config.toml
n_kv_head = 1
rope_base = 1020.0
attn_scale = 0.141
extras = ["some layers without attention", "local attention windows", "gated attention", "capped logits"]
init = "trunc"
init_std_up = 0.0711
init_std_down = 0.0
optimizer = "muon_variant"
lr_mult_down = 3.0
lr_head = 0.0221
schedule = "wsd"
decay_fraction = 0.566
doc_mask = true
train_tokens = 153200000
Each number is 50 + 10 x the weight over its row's rms, rounded and kept within 0 to 99. Layers, rows and columns count from 0. The size before them is the row's rms in percent of the matrix's.

# layer 2 MLP up, 512x96, rms 0.426, rows 408-412, columns 0-95
089:40 42 72 50 45 49 50 55 55 53 58 57 41 44 49 41 44 29 36 55 50 47 64 56 56 66 43 48 52 37 56 57 38 39 44 45 50 37 65 37 38 55 49 42 49 31 46 43 44 39 36 45 36 56 53 61 57 25 57 40 47 57 43 32 58 32 56 54 40 44 43 50 56 48 49 35 44 61 56 49 59 66 59 53 62 62 36 64 61 41 56 48 27 57 57 30
102:40 35 56 38 39 59 50 58 36 43 55 35 46 37 26 37 48 50 59 47 36 68 49 55 39 47 49 54 60 42 34 63 54 37 58 47 49 46 38 27 53 59 52 58 36 36 41 62 49 49 65 53 45 75 57 61 66 38 51 37 45 48 53 51 51 59 39 54 51 40 39 52 38 53 58 69 55 70 61 61 44 48 49 39 33 50 57 59 44 45 52 44 58 60 40 48
104:53 30 33 54 46 38 52 29 38 64 48 57 63 56 57 42 56 52 50 41 46 55 47 60 38 49 43 48 56 38 60 59 51 58 53 45 50 67 36 51 66 59 59 58 48 63 52 67 38 53 25 55 45 40 49 34 64 64 50 32 64 63 46 58 54 58 46 40 42 51 52 50 41 35 59 50 55 52 39 61 48 61 66 38 45 40 59 47 56 36 67 68 62 60 47 63
103:31 39 55 46 32 65 56 53 67 37 62 51 33 32 60 55 73 56 55 42 55 50 42 48 42 41 53 52 45 43 48 45 41 57 38 68 45 37 64 43 46 53 41 50 49 61 65 61 59 66 63 57 39 48 61 47 61 58 57 47 61 68 44 58 52 40 47 70 50 48 76 65 50 60 68 60 44 47 47 50 42 50 45 57 52 28 53 46 51 57 49 46 57 45 48 58
118:67 50 66 40 53 50 65 41 44 55 59 47 36 81 39 36 65 57 45 48 39 35 47 52 60 47 35 44 59 46 44 50 40 47 55 44 46 58 61 54 40 52 42 56 43 43 55 58 51 43 39 51 58 50 49 89 47 53 40 42 45 45 47 53 57 42 44 59 57 55 66 57 36 45 61 42 73 55 51 37 53 65 54 51 59 48 40 50 63 67 55 34 50 59 49 44
# layer 2 MLP down (transposed), 512x96, rms 324, rows 408-412, columns 0-95
097:62 45 43 54 60 63 36 59 29 48 42 51 64 26 43 56 60 50 58 32 54 50 55 40 51 51 57 53 41 31 53 60 55 60 54 62 56 36 36 49 29 56 51 29 67 39 30 52 43 52 49 41 47 56 46 51 61 54 58 52 57 77 60 42 60 57 60 48 65 45 38 53 45 43 44 65 50 50 41 42 59 46 39 35 62 46 55 42 57 56 53 51 61 62 35 47
099:50 43 48 69 55 46 60 38 55 47 30 41 50 38 44 49 31 60 46 29 65 53 40 46 56 46 58 53 49 38 35 81 41 39 25 42 33 48 53 48 46 33 41 65 70 55 53 53 46 47 60 44 39 49 45 50 40 43 45 52 49 24 53 53 52 56 51 48 49 34 54 57 68 50 51 55 48 49 50 56 65 60 51 66 65 54 32 47 47 50 52 50 56 50 60 44
105:46 43 54 39 60 63 53 45 55 52 48 49 49 52 49 45 47 50 39 56 33 48 35 52 54 41 47 33 43 41 65 71 68 67 55 57 39 38 35 52 60 39 39 50 46 69 51 41 48 57 52 52 50 57 37 53 64 53 48 66 60 52 59 61 48 67 70 44 57 41 57 74 43 46 56 44 41 41 50 56 54 42 81 35 56 44 63 50 50 57 42 39 67 64 42 51
101:53 46 44 57 41 70 52 58 54 33 70 46 57 41 50 55 54 67 61 29 42 31 49 61 57 37 53 47 35 57 67 45 46 49 65 54 43 41 44 42 46 42 56 49 42 69 48 51 51 39 42 48 55 44 49 69 63 56 45 49 58 36 41 42 60 42 33 58 62 30 46 70 29 52 48 57 46 63 39 59 54 57 42 52 47 46 47 54 45 28 48 64 52 47 46 68
097:50 39 53 57 66 70 54 39 50 50 55 45 46 53 51 46 49 45 56 39 42 59 42 41 84 51 53 45 50 54 59 45 51 62 51 57 55 43 37 63 52 55 43 37 49 57 62 22 39 52 46 60 50 69 63 64 67 51 58 54 51 53 55 38 56 49 45 46 66 46 65 47 58 49 56 39 71 52 52 42 44 50 35 35 53 42 69 75 60 39 55 51 61 49 39 43
# layer 2 MLP gate, 512x96, rms 0.656, rows 409-413, columns 0-95
122:34 49 45 52 50 49 36 37 58 55 39 61 49 38 30 57 59 26 32 39 48 57 66 62 54 58 54 51 41 52 61 60 57 46 51 48 39 45 51 41 55 59 34 56 30 75 53 54 39 35 51 49 47 62 65 44 46 51 51 38 50 44 49 68 59 48 43 32 53 49 42 58 42 60 54 48 46 59 48 55 62 59 69 37 64 42 49 48 41 59 55 51 58 57 26 64
107:46 50 67 52 40 40 42 34 54 40 64 57 36 52 51 43 43 42 42 69 50 62 50 58 42 42 61 50 52 45 52 50 66 48 50 37 35 40 52 40 62 47 43 57 44 62 34 61 61 60 44 56 44 48 48 44 49 53 49 63 57 35 76 51 51 54 69 51 56 42 32 50 51 48 62 51 63 50 45 35 50 53 78 48 58 74 55 32 48 50 38 30 42 64 57 57
091:67 54 34 61 62 53 53 52 59 58 39 56 65 54 53 52 41 37 64 51 60 57 63 65 53 52 64 35 51 39 57 53 42 57 31 55 48 47 48 43 57 46 52 55 38 43 52 45 42 57 88 64 55 52 58 70 47 38 56 68 29 50 60 50 49 43 51 43 50 52 37 41 47 40 42 42 59 29 50 47 55 35 65 54 61 46 56 45 51 42 49 48 42 61 43 67
104:37 50 46 41 41 67 49 51 55 30 26 44 51 63 33 72 61 53 66 54 41 51 52 47 53 40 57 62 51 49 40 50 58 38 68 35 41 54 61 48 39 64 52 62 46 63 44 67 50 57 48 59 47 41 32 39 45 46 59 37 46 46 51 51 29 45 60 44 45 48 59 35 44 50 46 32 38 60 43 45 49 39 35 71 41 64 49 64 51 41 45 47 43 56 55 53
083:42 50 43 55 42 60 50 56 50 49 45 57 54 50 38 52 48 32 31 54 48 56 45 60 41 50 44 65 52 45 51 48 38 46 51 49 41 71 51 59 40 53 34 39 42 53 46 14 39 61 42 50 54 50 42 33 39 48 46 39 63 43 61 46 48 34 65 42 57 65 58 43 66 57 60 62 41 55 48 71 34 54 49 66 43 61 51 55 29 47 59 47 48 48 73 55